Weights of a small transformer language model: 13 heads of 64, 13837 steps.
Each number is 500 + 50 x the weight over its row's rms, rounded and kept within 0 to 999. Layers, rows and columns count from 0. Numbers have three digits each. The size before them is the row's rms in percent of the matrix's.

# layer 2 MLP down, 832x1920, rms 0.0265, rows 11-119, columns 1664-1791
100:489560492555583539521541443427549466571503541526527552551488601490485484511439436472460516504523639470402538484442514527509453489447511548423543405448525580536456516505420567390568478499604529527492494501538461432462410584591490461483421553498414482500487537504543504453523522453521422454526518487578543415458361444551394652457488484498554506549448566578508609551508510490460455534477
091:469556513565434532434489612504544522381537462546562504545479519557526423536412535422414575512441410524395469566553564479492400502464515504503510509502452503567479592512508470470483544531539518560555456537593556554494447513466462457533518424500478541506437530561582466555586422521578475481503566529431508467466390441471554527528369581561461542457579462422595471557523445453460529567638
087:565482449562505509459493539451572558479500552476521509461539522530457536506477434506488519507443577489387573488620562500371449588545431468519590397486540544497557513457536504493574563613547558488453515460573499573443446457419529439538513478486497468514524487462544416511474483515444508449459541471474396503473456544519505418518476482541454559526622452525509520417579548462502532464428
098:487505526559455591512518570621495529452573564575468542572433457517547483397507464535488504515430459539501476492549508413467523477497488410486525505487477581482509606479463463567567555502468518466585479508485609518519478526588548523548403488489434559456510557522459512478379499489446545400499562415489473542540520554524579408451466511462465454573500555486478428523522510488524496530552
093:479524495549459480536511544463485542490435502479505542448397386517382509488517417562509492462558497422406516430467514554518438525407511570467497526463426462455490470473495563459489437488559413546417494482543485490467440557498522565499542549471536504486565475525552604508459398531449483473493552556552501444572542489512573488555568504428480586442448569516501504497539546475403509477506
104:420400452526464502550521574546494407557613520550521439552478472533475529486522487608519464470469535491428463525487515500520485576449457451510506538486544582486502474481466430514506451451440464596526517488491447490488517511488545525479520419555445495421487582530626597476468457419484503374463450470508533503522548525552584514525456433525442587504422501465485437448530558548554468475557
102:499546452437580504480521534467427524468514463527560530505369475527484487448468470440490546577545461487453446462429564475500472521460529499458484502426556519494477500463548420595528559514581509448480559458541496504476515525558411500593496527495512521515517526513497531432513440491540494511530523531465498463613417514518473471512483496523429463474455441497473493491519551490517460465421
100:563413524384439509563477508438409452479486464557523499460483412452471539463471542515468547481378620471496473435509475417482489549499504530479500550415477487440498569558511494462500430530529477480471496520515523480492478551574500380465506482437457532533544501534485448511437478496545441512532528567508508436448587531489434466590481390540597462502474439473589501476472505444581507499431
099:400483469460544463517455468411515427381476422496564561488460575455358488529516534536473527509488435607456508496560482517535488479527545557382515484554469534542520479526495480475558551523547462564553524499574512432537390437501419506508460541464518493498495537531473394524512492477503403564503517470500422435442541446389514581505469482559543582511562493449543521516505494402581493474504
098:487557386490373502571531521521478535486455401549471474513540558582512419546464462531482402454452510491471503482519516436427474514613480551481457433510380477505477434569563462526535533517478520455513546427496529453575470360519558441475533502444484501572456459480518617483523575537481564465634598445537515397427586534497468457593485544461546520547572449545574450473462521431549396481434
100:497473512503434465539452501526569461470477581521347530523430510524548459443445551494518466504502470547501514496509529474508499496452517518498454515402579564502477580429529485467592550537461531465505532504509463516523495504563413476489573515502483446425504509557434537447474548464421479414552431446485502368486433537424517509535445486539569504608566473502429480522408501395440465585595
132:495530510432401537524485416375459492583505541539537442483454480569453539510498414514509449418494548596519546613623491522448365543497471589508445584525556456443402528418551505490507550520541580484438537558522430443414426430529445497500466452470516538555444414539519527443473514513625561380453411519512491457570585420473464480536421478477504496511507538404559402465471602520490600597454
103:521505438491448502511586478504561550423451493547515522479554507495519535429535567575511626469502498542606454523514539547471466478547452543488554450479420421494539527527466390513489510476532493565561520454519592547456622511422565580502505476510393481518495520437490446501534383463433494545509517462549474496492520405541433531493549575483530531482536562460576500525490465428495512563518
096:461599531594506531536573448481435588523490548535399548496499519497536541517526536522463466490617496485568587509484536465525509467425463495510514528442446476443527464493519504397514507532499539625544437528417516564494467509461486502532497405510476501489576469507559479521402533587518524577543508412476453463519478523443541493446527518539492456490506419502589496507525411553637357492581
093:527436507501491417506544563466447530503470550461550552540467547453482512536574471590536483531468591472411508450550562480473498551545529485515503539527566463498490513604494539525418510484457513555457547420598523539589548542507514538528485413543448444495538456535475528466482574466501508485496501574465518510582578526492481498497500454470558439475498494558459507565519462506458560530483
103:535430449489458552516446546474523518458468464439499464500533475511536437518466499532588500508556575515481578488426506568464393479484517482468535528534594469523476609423521452504443425557477558547451434515529410441468586470471453592524578469522503464419517476471570492481565592428433490521494426442511523461521586563519490577457418545520553569516498557504507511540500499385573497469474
101:461578574520448442426466456502519428513446470500429487465492431461589502566500473511533555514564496548416444526516435621519490527537498598540443499495389539531598518526593561544445526519493463479509539570406360416493494535571496576488515532538492457467536517509514566483535395492448490540570504541535451512486560448483488525530476531555485512572462517519469583515516542565490587472562
100:545545605456582475470490542457475459506474488526469568483613483444493564506452479400531560495476495461467430494493414472407493607555476556494507485510575640498562440498513464408508562517422520523465442586397518490391458442571531491500482502541488465474449490514518594497535478564531528551455528500459517428486496540478552510529527593542485524476487492479436424471502416458452448494481
090:503442477448456422432413413453551467493539537531548517537441481513444535509541502460538477392492726404548460447511530397481538538560409463552487641441478596512458570512499471507537470488461481545519481524516525527447531628424499484466582515526501543396455517527464554467459499558467575559545526517499594505470507445468490547538534574426461433425458486465500508559461502501493508592567
094:475596517565465485598454438458424500518646517623558458575530540502493390462508462489484458553463499478515495470526543475428446488501611491493648526480488481461463422563445459512526488584570533538474490445502466442515530472460543472578499504498466473481516526415414434488447554457567502493465388498460475486574441431476463403503496400523475501567523538491464554556491557538473484545456
099:467424460458472458509532508548544440592478472521520557574423501491443493504538440441446611539387485591480383393530487423586487461483509528511536432464543353518456372517493386466462470508477548485562472496498449511499518543468504464495517486475528465549516543597399529470441459521513467534619506548404585515479538499522401466464454555563412485507477534525467567531468491538481448492532
100:488481494433551471445508477496471474456429467406579536466500501432488528560429511513438450537532486594465461488498565499530562434514513515480492391443439463430605582481512417504581532554523537484517485464460457450473486546574551487479428445394473500567436443548554476439504591526500570443500433489457561536610513456449457478507542515496574487578518596546581487561537424456487447421428
093:482511567393570517505484461501527593509559467522486509508551476414411581460502421575464465489416491456422530557454463446508544569515583559522367509402611492470406541596529448455508506520427550449557551478578448491477504515565455541484555554500461444490488585540434508574332475385529479518493471679454525508487499466551378507485481579552486452557504472510470441498478537551407509457517
098:412433496442548508439496541354395456498461611512524542564446465502470591451532462535430393444411517469541484527561536528528562569487465589581574503405491558445503495429494475663547503434482490554456515511587539565574479490408483554479502595497549518460468508440547482644437503529521474463570589536598527542521467564470573462482577393469430499470520471451437532588604408423604501559560
101:533527419501447457463539481461511528463466447444497475395435516420390531543487575494574533520482541443513507509536533546503650517504470588528479483546462499489445505503496577441525508468562549558495422500429475551434573337431518496464599567523406479442563459465542522486570532520519473459531369599512505560504567548419560634418457495472504395485439506457487535549476476468387556441465
110:568498429542468483511415523417534528582546548464436500523498489506484460452511523434500480436562514496438525464452514600514519488569536515491438559414479473427531439501537500479429508501516544526466476453552615464470534522521527526485473512556449554521472445439573442397512486440526577377416495500448481509460608598553567440544524448381533561534551518468522460494519499487467466520575
098:470513480516478452426538495497521511529611433562574519472531526544466493513552505537489440549474524522464523434398514528517503544487502536525548588501448471579451514509473549485501477532462572505503519527399446499527510560496513529507523479456522469418458414495545475516506552416470455485506510576427423434455519481477537502539490395492611528518423526559520549562462535444538516540451
092:460502520473512527479501511505623436521538508523552455466511528507482448494458461571478465615494646429606590535437492456546533527423457541467515450577430509536508483454460518548491420440503497491512451463436523543542487507466479449536433481513493469545418481495508512364602441502479477518537549482490546467527405467567500514457490444517514516518498499585516546488545441527566487497481
096:482477499524450480479608558492473508521515504341464590524389467490457601460448497518532579488614456555458421533473450475452357469459577449420420561405466530496487433472553467515460546515449468495552474492521506488481480490577536488480404533536481523443574369516513538551542529479465507565540545503485480453606522500442551479486490477434418454501443599442478502532563494499459491509459
104:499462498476528419508420461469503469487558514539474454500477482489564457495419523434518491495502530428535499415498636485536479544479521540474591553516459444391513594440584558568535585575474561491522466494486404509523587527471443503533595595551519530486620532469600435503537472454509506487463468473651496488500546512517556527487464418506542511529581545453499439538572498524523595534445
097:476471456511549584509422495666412492553492628520589504507509436567453522554515462524507491495377441541536498569602553495421626501425462444522460578449550453470520584481434529526541596489429426459514558496416493558502631565482590405511482538522489579418431477509475433460403503370522511553592544530407492392490567517512505512510592540446444452512490508489476537454514514551493459515469
091:514462522538523444498479473481495460609453414440479470516528494511460451584497475485368466448511520500475556477414537559487497445506495531457411482497511524450503422536558520487538575513497524434567488554536502473418470428607507570503504514577502462516465457466428564490496616463450511500456505519473431317568573605447504490452487445418475503521490488579502643533454502496486466476451
086:522549409538451488451547486607535568513521544430504449487458526522476521547448433489499480448453527485488510532597486577521473509497549437526578385501527560481558417572461508485501569444496609434495561459512487448509546494473519502412497490492481438517547499543510358417507475466430376519444516378498496516511544439484527602568507530465577424484456515476525539433505530464550498463498
104:503585534429369489490363510547468501479487430540464444444506467534554431496499544510474424511524555417487473503620492533527480549506466538479570496556470474442466460545567523454495521461471503495513532535506514524551459496573500542469545512460539332440439447497498520558483535596539565566495456512574513539502458449477460557486430601413530477500424442497517463490601499478565509568471
096:458514504527463633565557488527452543488548445575458450484520456567536462411538520509559442461555623484598492517488517540442412472582427568496553520508532574468537458489480532482513511530425472475507513542512426441469549519527389555488483516468607489444506443460464553489377511466552483431440454472483423515493510544498479515505436474549550487513527475517467517572473488463420471564492
102:475534525540484462486493468498535442535515467453557455561604531466453501527503585493484534573589455478411594512501547494477536513494479542514457477457493562514523523472451497421461437496435484546573483491495450474521500480634543428505569470461483416493491523510520506490484536551524488447465496490527456445582412478485486488519516505451457478511558470445429508455556454480639533498514
090:512531553568631519538587517441531468360545439520445457438475519514551517541521574489503497467508513474523542496570504605492466528569526488409612486466452505527470521589495510497409582523373552512488457481433520450438487508499559482529601616457593427513532558424495568585496575499401572488453541468484544549532408534540534523498476458425514541505576559484530461525471537470477406513560
099:449525461474426518461460546579449524483456515585579450419545429439472528519448532563539443510466547491462511557506529389465555523556511481536492498511550371464515602427483443530525588423495542528557623522479457483559567564463496422480501456522540515610519475400470478540514426511528519461503552422468497469400472497570453502496488560560512397500467510532538462519489488452492557504585
092:488489497517455487578512478511490537433481482575359512559530479576476479477448525499523498391467515503493527455571542441530548537495604556495551545496500463464572458507502505468480422453533500480513528514540480487536450554516419365537433439496450509475481467412538434462481459527534473425480512531494494516478449479556463558539548479444478413441465440440461446488459565497559485572530
101:527451497488399467521526471456501561460585434436470518420577429445495481537434543495434558456506551522376599522507543506523591490533588533495507464481505537520429486467506401561502511488424549542532495496504391409552496520532410480536419477436441502460468473520529500461544565481510434463490551490546445470540434475556477477563332536478534580600493493583527450437483524497504516509482
101:597552465490616420522550438500431371424612538559445558560592441451494533456500496412481517566492484455513477478461474525545448417284538445489498521533455594544505543472483467493448478573449538440479495519592536515573429589407490534582478578520449485477492400479506525498514570441465568525519489451497471525529526535453529574515486448544503551490564496492531585436569559474602510509427
097:484485512471449492517514460556467503563518413570456411490565511541571436508576551514490491441540500536534549585465515543420453560503448508449526501559556464480591544493472548462489515539545458508490483481513460400562456516490544519461564476472560515556529413498505443388389498572509462535466428405571482475452408481555452494498578502410582520416549518499537456512527500441420471499592
097:491466601443490572530581551462532515516397543417472442454347551540429464481493458495495469514387530517457527436427543564520516525516557512598528528461433476535526397496511412542600464452525501589510552442506451516501559509483527470527542533546582515437523447608470557531536546483464521519525482423556595552520530503447533471479496563523494466454407505516565527508501471457499425591571
112:487443466381624505568475539471412469487511550508555531446521495556551478415496521466536541512531549633468427506453490438482508499462547512575515516409508491590478440448506455388516521508416517433518594449552492517462517430518486467512473544525573413479437513562419479512483478534517535490584351541530432582471510477455478442520590443551498525526453524366525560563511428555461468567453
100:522493566511493514551518518512562613499516564467510459537409394446454510496411532496563602514506546485574484589602599472487512534514479551500563514561429490538493520551456452486540567474566591576513486464549384540427474423517529467529596444490533459604400487573516619451520389496482528480445554553564449521553588470417542493483567475555543509545477444533505416429441579475520503574427
097:457461440442481552385500512501460479580460480438596481509447578462525499553627435504375551519561480466529587551507531437448483488506590529447553575461582526508478490517418465486531474414470443513480485559543450501426398439325380570479565551551455504560503485497522509594524530556502590553565460454561404502500533469383463529518578556487561433469510553523616522466495458493464527507571
101:540538483451481588525493493476558447565484524513504558449466508484510400457473490476547579515536572512410471475508606432527418526496459536464474532516565518581486482498442437429437550500513573572432529527451575484463543414554515498597501387459574490571399509454546532481499430414556535392527423521551494480510478503499548479526472477536463491515451399479430464456525480475498455442475
106:553493452517524477472441556503584473525444460454505489442483471433459539474442474455506451488457516505455506575423471486471528536383542394508513510534496422614512554482507433542475600476480495569546604449543486539618568386540518466537480517549476518569480462467424493498475472508452452497503436437490559565513468455562490534459426523539486420518536532492538569546507510512528435462541
099:433518575558468495604408493503512517526568510483449462489511431435512558477565464577569466562516531544453353559506523457473537496537483510513597360457452540507483514485534559484501507478529499501534554449570307543519401535535537528440521533522446583513474446496514494513461433456539483502517508499493546498495533558570526482455561569469522490485466515582454518507496476541348542451555
100:465519471549545574575508551514494444600468486461584510570605362457505454457606523438442475555490444556567519556501404613537510547507552501499504462501500498494514418538494488570525520572497559538440529455515416519519477425439476506522494449558493445553461514534488498505517445516503528527539449450462436525475459555536424529465470465566455508469468599490474572555490453390509523464483
106:445466404465503448507495419458511563469555473452500498483488514538455526486471510459585552462508475363528486539525535485521480544502606517564495486487522450469444571522480440489516503514496485403485455449465466480523422572500532571505466478477494501479487445393520517499425515656580489477542547500571563522489407524418465532474559512474514536450594496484526527411561503593506590410477
097:570481562506530461532385483548540517475528507429535508517371551418454540469455455594473428493481423450450445520421428523534553489481527502529501495479501437484451556429528509461479467471475543464520490488552547513487505388390466588492587502517547488543485489531567512548555429456526573510521495558419576481439558570428552545479606512507422558450504538445520438522437545522519528517610
099:522510486473452455484455571448475379476505550476585577567484513596479573446596580535584505509498438463527509474434621491520460566610608419561466496480429468443449492471540483581426574437455397392478556436536450492591497566576482492535505470475522510606565489583529515488508471405530569523534510523520453523588618512485596497548522573416508449544484524509526509555477493568428541441530
095:417506568581479542553398476494455479487477480505456500463527444523543484495518617475482476400590555544475444463532535532484439483468435524529412513515450526487465465459486460579459506471569543507491517520496594545453352434496445580483612498474482521517490495470363500465525492386652503526477387488505541518437443430486476455507492489508431511552522456492454575572470495452446554534511
104:512545426548449599414556422519565462576419447475578524486526524589549677516444455464538541567547413576424455520485525463416488537466585515495457447461525419494373497476437481501503399438612489504496547466548491544350544487484480570525450444525495467570532573493501466612527505504527469489476507546509494512460482502477524496515537443592511357445636604522438483498537476463569408581537
102:506518530529559469535534476534414529462512598570382528501510467483531425417540522580524531486491478528502434563595514514501480480423410554554458578533433547560502607474567498589490508582497410516562523585517431551460474544482472575486501631468395448479487460537452420513455510522449577517523482602550556519428493482495539556596573491523610551530512524502464437510461549604526471455552
097:588464453547537546482488511596532477494508478489551496524552501549581435540508555516502510570412457508493517508567413502394466513498471511495470550574535518584426539583496555401486406445452566481507502491457461444539534506511505499469492583545478503545512540572444457651520493471398586591536504556443496544529449510503585521551542555442526384500490472576507556478503522514488538441404
102:529468469514545514462522482508499414488497477458464612457513425432522488495500503465502435511482504532546550503486571505504555557487494577503415490472548492480461434485585485465502591533425474449496569482454463496437497431470607472579461548513575433421485504511434453447528419524499424514484463486482450530515514404474632407523490527446508483545460458453477429490470477541566518452424
101:515545521550487438468473615480563549527515526438441487577525533540485549517535466516423507498523451493517502535535490453429538434603478533538449582466565473452493451477397477518571538474558507524511461482545444511536491536551528586428405519551528573617542605487425352550457445411429459448457489566501510565505468578523498522478555522453487478509332466484510485508472520436612466588527
096:501584531556567568527474495521558372486518436535505570500505481482505437534481578480458466456454551545507545491621431458552573407558464566489434500470551463491499538538407393450430396527632451441516502392511555516512518466549512526493463477500499525419527541582414487501510462434534478561475472501508490559495505461567489489599460450524456471473577486510496641579522459539371488522528
100:513471464474512488484520447472457551467530469531463489429413543494545583531432498503471461425524469553486480446478457451550532558428428519554556551505463474588448352523537532560519533428584534483574485534385554513443589497510455446442459572560532515488527535582482406540566528553499489426496521509478542516468520568540568496489514425509455508511503449626534403372515425500605456505480
102:502467437429546543427451470495553572471524550566509494468600419513499476492503438492569504507541494455479524517433513630446537514426451526484537494458500511505544459485558522485504433472385449593483530458548487525626501497501483528478424555481527471478495452567493500409499615451427421526457512524508591541491388517532623569446454472435497461469617487507431500460495557499439529556539
102:512465485578528452453536495529498529531667510471440500475552507580453538452527490543475544451417490431479484489406486473425583481568528477467472524502493481498533575584572544460486516535532530488525476452491540395501457477460469530541473500395460563574434496456585383528610480410453551470584502496517524572623581562504504504491509522508505542508616496519518567548556511464521512498465
101:514433547517514592603459515456475523505461597466508522455436524521490499459535506475539488455492404446532483466453478591488451455515469512520561534524452534513334518483465418464485479415530499462500528534614534479510448514389547509479552477561514483446424436664487613470547473439441646435477425516622526532463551535449456488526507418479514520518479416490501456514508524425519602509609
103:459497424475457528459440472492581567487511531498487562479516409522473461472501478559379496429487551584552483434592376454451511457527466476506585511502462489567544546562416497481531495486482456464501432567518379507494485448509549484517474567567620481464498569496389537555488485528441455571438600540585401471549448533473507547481415405426565487537523549565538416425550486516538408619430
089:509493520439520500456500444494517451535547503469489600572557434482485524445474455472497593506445613521451485497497387520586509516555547468495543541449562502479449467470564454555486518394469560481500469482550567539548515594477388520463487499513539554497509471492514592480433536496526509496517454517452524449509385522467504456578640427562558606578498533450501542504507581562471496459467
098:476450445527540535580462492458414506485514475503527555507419462510425513431389553446666549498499566488482458495496542446495507532488594391366512501387545466427529476575430530540470548571496542488479472592524378559524474459526502533545554558596518477560488470572599537447533582518472440579581490489470620401577532582526549505544544448471427549523504509433403437557515386504487478459516
099:524527442417484442459407538479472446421442521486540517581624602554449444471489550473460525420453425529458507446515543475470502533584515531574527550554474632452501577515431477549432573483412506417541464578524547529458555514376592526483593499448493513491428530510478498483492457522546547467431509470499505555547483490464386486562531531438575460453476523523550487553558521449523467500516
101:423438523394469532570469416446508552497545560580465470538495490491476543474514441519533547471544472476531529529532427500548474481448487401499471525524509482505504453538473474419561504484540528544488571491523549452363485429548406437454574473530338447522475495523555486374376504541571407505416392491460463380514437460472565462534570510505604500514492506488549481542483506509407480448437
104:463582531493498602519516490542518473450465520460491462559488553549462461539413546527481552491415554480470466543473472474459452482472500443610462450456536551486531530451521508582459404520521604495471539401467489467497501519559573360453541524600399545507567501526520508556596519507564448466555388617586511555525552472490586469523465516496489585518404464512539509488521549522578551509444
095:585612539557455455433529555539564482465423463615430497480483484615413457454435454524491405502492455522489502433468450454512391474471481586510492500533586539503478535519476552484653529495477519486502571436549513463474473580545528552479443468488567540466504466485583459509545484453473506462453480570513497418511505588509402424474467582496470524558541447448444468509532437449554460378544
091:472499520490445482452503483460463473573518506531598516442449538426460404503490533548466555553459522503478572426542586477476457561442470542471513483523485545501512505504422488540554487495386369455433405481540514446462502606486488536556523491543533646475584487601523423537461350559482525445576513482508456491533449463525493384583520538527489506516499469470465398532387468557500409451483
096:549489511579508446523538562536580516575544490458517523497445392539495499521437486510432516608456513474406517494489585460534563494530460522531534494526495559410393458502529442500566481465498441390420562460495490516424542528462546591544558569511500579630517449487495586499568515572579569575505576556498521469459485546469506418498545443467467569526530528567535509591535506526431471476475
107:504455554456490441547525485455525461512547619464539486395486468517603499531461568522575443500424533573414487494476507468597543551422452469510410515460497535509500583436462390469496477585529440534404461534560582569469531540513533516479503550470412538526499481471516525525405493437563524444545584462521551539477481537531547541477548510484480500531479545535430549496465554560619489522561
094:446514462558558505549576425477466539519529575492546486585557489579535378584485581475397435508460528534547644541582546519433585458566540474458416476439536498524371462508496525568542457508520472487517500444579510463583524516515461517595587533443532478539558495536547566488528531478502505484522524625531418486533463451475504576519536484476483448525443487458473460517485420424508510553420
098:527490507514585469616504459443504562524496440551549569456495504527442494523471433512523485480491514498578496446477561493441482502590562405565549532459537416542445474401443577524494423453578532501487467488464514553481552575453550430451490401523517556546522453491507483518503476537480474504472516458565551484452469555469488435452530517510393509556635505525517427591529479509531553481556
089:520505528466532585613561598576445428476532519562467550529490396455392554535513491480521569490497485469537485547458500501499499567460465519378502508449530515446476461543531495404490535513509508547448467492517465486454494462512538558531492496553516551552509453601628486493503447476589484509466473513549547489479496511492581380572645503506539454523378485468527463536485540541500466487444
092:444438572460488423510475460455552430487530442403567593418510522450522498370476520522493511529474581583423483477580456484542402477506456473426497459476524489478463428617565560446535515578408443522461537495508461470507504505566488583540583451482490418619456453534551492495501497454457543530540519491502466525486484497385459575482526549487423513499478518449480442497598497498554454537491
100:527434468528507463569630537462387595476525476520511484504545563524519497483400479557472591525529539542624467390448543385445496524433577457500470479553538544528485525480485524475534544509450528405426541465536539572572528494430480488601529425490440430478572562459411488459431580506540472575491599440491482478442508474569545446523476469497513489545434485555475473541469438485538524479394
100:563516578521425440468506491523562461543440477587483455458575583487468432562523539456467522502522474515516527465544448512478461519526406503516560476607460524501540378451450513484531623540470590491541500513451490522480526494416485526475499450382495462394507518500439578507500460622506491502434489570532529560536515537453510470540448525494531557513532544436540497539481569498582407501461
097:600482470476413481580473498542480509449579539602486541604448552507492543533518501579527510503549594507509489441532547441549418396467455553482530531489465453481439541515430476503516452616589495474505537461488530440517512554493424471418540419395484538435539492524436590591473582502614551476517437612545378419516439567461571527450431531561587522576490446512403538492485546465502510572565
093:496636433482489515468520497483454597513525450478382439546513540491544524416520456461531452537503446452404490489502408527532491556511474518493560556522476527521498388453440483487594493529468462519495532511479514505514478542469487516566501498583491467453484489572533638488472455512479467403556618562581437499556455546569540444430452494449458512508439507492499500460506498501433503532496
103:514495544525568509453461492496586468469553490425473627522473507431644543469616479516478475456589548531514562509464534486503475455486505501524410439582524533457407465623478546547533567501435575526527462437476495537511552495511477556484516443443450364574575473544453502414564405508476557493476530574467479588461487511534583512478456393476547510485437523494491465505544442504594581406553
108:514499539511483453433550481506512521399544456536507464451495422430516487397517398454462546500468441514510510480468515508608583518480438507530444487621412464453450510496543521505491479518617504580503519534475526521507408489515488440512478500508475586379427550497511613569432475429465487504525515449586545521566539613558490473485520469568587438468603533494450442533419519508405456576465
100:469531498529488494575490521473501557516512560460518502501534521535486479467530507471562490557532488482493512472516495491455479541447436536462476521487507503395506454555541482448516564473480441511501587545534525507556476561507425583570492538512477634482502474475484445545582478465605555584573567487487509560502507615500483544490461538478478446480477540502439535462477587535546476558502
096:513539531511487476547440532506500478475560453555478513452521466496559507538414485500494478471490572471632477543485407461482461473489498421401576534518556491507508479509511460403435542473488477510520540546509526516527487488472519523558396464474516435529522490601408539510504522557514450503540573540446531556533492551549556530551608625487580451461580508508451406629495478566460522526476
102:501490480433475524523589503566508416573493551398587460495442476515489476541510466538534510511515543567513518574481425587582475484498514562571476538567523605497457556509510403475581522507485420452455425527542549464472445533471413492486461510491477461484510523517517526501455540543508541468552521436491527550543497547501453482531489484563502512505500503521521465568517532553537518465464
099:447593452476433597586580474484507646507419547441625562513475480435547549484493441523547466528527507478541510505482538617488539485436455496497490510506455432586402506513403518439434474486526436587483406573545495555571459487427474433564471450482469520492515530581523491508491496543525452422459544422500569445503417504485470496533461508462534481414587475551515453477406441552568503456454
096:458439569577498544413494467423512523536525559514404494536554576553377531427456446458569521505451548509532521464478522509473491555461462550527472488430486614508461545466522618450540518525508572436509487464485537478443428447528462411470490486510450482474501471501457383517589510540445439518472529513468527499556597548586490477452539483549455537581545436555546509555520556573433495512473
096:495474518497488496574507501470509537533447451434440486387519436512622457356420541497544434515467538514495411514587519456475459534427556603505512467501475484477518457501568432520481574438468552570478491477505530507452545418544441466493470444403543518468410487516453561506430500556506531472446445512574499543616517481560451549476590489585500502556499433480445573501611476418504457522483
101:459495518452473458566495503520460484430456411455410525521531450515507510567541492504485558488452483518517470476432516456434412565475525631515641492474448470561469496416478477437544482554510467531512526470516451500414510477386566545444553467529498525478563533534526476500573535462508490434540493572577434512531461542572385393493520486491480538484439523528453496546515509499518544499557
097:540468529531449505483469439537530507463579509621493448554524501468520477634454563540489574506523524468507525512493445554406589565523592496515495481535522482459484673524579548566466457432440479479532467505481481550493462508514483495429511524436505549488536411543474523558507489547559523568511479534452444526485498490540515503491467602540556464430552536491515480501483528529437500425482
098:413475462553558533444543500508611438484461432515500378481495512591497548400437435542502547552452499544570551368575539503526475451523516531449559430486444465462481592544531499546471484484492562505498550480575615492538595576536529565467438479474598559461491519409412475470457482660593435573474470428380476474524445497546394505580470564498460518490460474490504512433560479465539487595530
101:521489482539511429475542537541506525463520505508596541468524515518544546460534474554516558508512506533506533479440487601403488512495502544509531521510488523426486551524505379498520351521471450466440420495495509507455600571598605436540488546483495443587433584470440466504468490380472520503486470518543515563526600444590531536549414464562455585534534472465515586479498489513556570536597
090:517541512540502458510519525471509376444563508463446406419509396560525457521429491426537537464506491520425466502492483530497424379556534506450525520574561380496463471503553416387608474560490475519561535431530543504422447503478438586435596584585512580476526478496526573548493471361465525433548591549469517514554544474470526469525515569511498475526556483494523472474399481520500511488549
112:554582482507502493549435436497439507539495413358411501443447463481443411483464535390506485552560607499548494473470412504453538430480514479539499597574450469483504520549560535501549535481563500460499491567504474532437450515564504521440433591486440469529420630472555457529446459489472485497569489533510482485502524550412432522498530501496554381454471558553494405494574516532511493616402
097:465536511528423482405491429520432372528487521546556529532482545438492506522448554471617508533482451467459478515411526440476541520539564498482504403564520559610482491490445486452534523568540417641503511527460468516471499595531450454444447567491500558484444453465555525503513429460570448522506572427601518462488444574465554540559519451526505473444513483468502518448443555523460475513565
125:542460496583490446531495501632504516534518453475470507587483539422520515470458413524437517467531526546604466437466502430449550623507504471497563374500583503543550500617500490459567434594411603504474510445503537651548527499459512523506463553518550522510442481435501540543486482511452474517527596565397604464516446625457459501496555493475491542511482423583384467449482541522595423449458
106:520434484591437377396486480440595465470438513492534491452537560441460495552475538585409497471494529497409560475434527582523490510491527518485583538411503592521512537631612503350530452571488494447486441501560502498508464453498555517567539519441568507584459549539615496471472602656539562496495608491454529474576505505427397489492444461508541516412461474473519515580497490510516495520401
100:595504493549557499458503459538538517544533476352571532515513575485424435457373473454542482564534571501426548496468606560527432530530485456464440467491553507478502435531429548445500526501546438416538521470503467458507466541608476481444579461518523560504571413466523508515511584521578485532511519438458575555531541512550522435470507506469409557505528411433446527559513456520556487458507
102:549456495541486471644525472549509469495527530385489458419523501524433477460559489475462524560584480554526511484490505483547512521354458483435493473448497547582498508589375473595516505405494514492559479551529553489515417491525577488476545562531437473507519546515569529515561467499527465420474452535547444434418481414509643522438466492539499396436534520449535417445481498563416442494471
098:493499477545457547441523574538586472603437487458568525472486459423495528449488461482492528489472492453512425571528405459522554401526531507544495621557467445445605552410402460524506556536453491515535443526511495476446473453519535452529469526527492475494571399419541637479502485492630512508607566511500464528582517525475559474432476475490434513405511569524480466521485399463567529513535
135:512538475545471530553554416564459467508470451448492509512496482522446524486561536512534496592542476410465459467506514499484491488535472595463506567542419498542512491465527495508493484413479507480569509468423547473455504511555497447576446500478494480478438495484507503567441458477586536421491458477510550547451453521567476470551512449508532409576554501666503521406674462478469460542504
096:497487400502514565545600460534485406445516578533522483546480462551459413525543535495540496468575546475533498360428560552431448479541434534448514482503513435431460499549503466454593521448522516408522493389442565484541438438596420502474513493492553496476452511507510474490584534455505534421512501464552426565579415483490545496573461414572597457589452457474566383479484596438541401449460
107:496491459441541580492534483549442452417463447539549431514458396458550555549465630512498500495505523475513529419430477390440482434553459504475444579520584445479461519542480526514487505509520452415544448562530437459560541547538464458457475494437473543510558513529484390546466514483460537491522503517498459434420423544506504434483533562410502473466531495433421553513556488449459577426578
088:457391508397513452361529555442440545552513499490496524586523543474567516505493587459510533488480524493534505470459597497541463468507475525480529506605526467528427541471542509400523439460476422481495499488604491488496538532533461484458515547430504506460542507457467498483540504512367486466517442440508499495528550558547457475499449491578389528469511614537497474458454518470484499578498
101:550521457437477481593490491479464517437581482490550555439532378479469494526536560572551532491526468434505536508586443491479482565482470428395520459576593347566535607469502403432348564502454506513562501535607470541482479408436504567499502461507462564534583576496461476521458405518455525473499589512420480588488526512498520516538396469468435523523443500473519443491463465518378447441529
098:431529554532565564526433538563545452492532457556478553528518388472620553457539558494495493551462496504461520531493471464494491553512473459469538582428538506469484515506429530582510553581589547472447506507553485550553522514591528464481459515508482534467475509492330590460448551496448470450522466502441488520490545505444475484507426411562455545537553422481442502474598464476572498504470
100:417441456473583614565561575497637487417512507487598489425554496408541572505501434548491380495549518486517466446564457517468474517527484497443420552472517449530492526480452464484427552486497493506570532337429515519481494413556534496532442420503526562445439429588433488467489545466516503484480502501420424467637525534510493513492504467507512506504495497435534554579542490470489501484533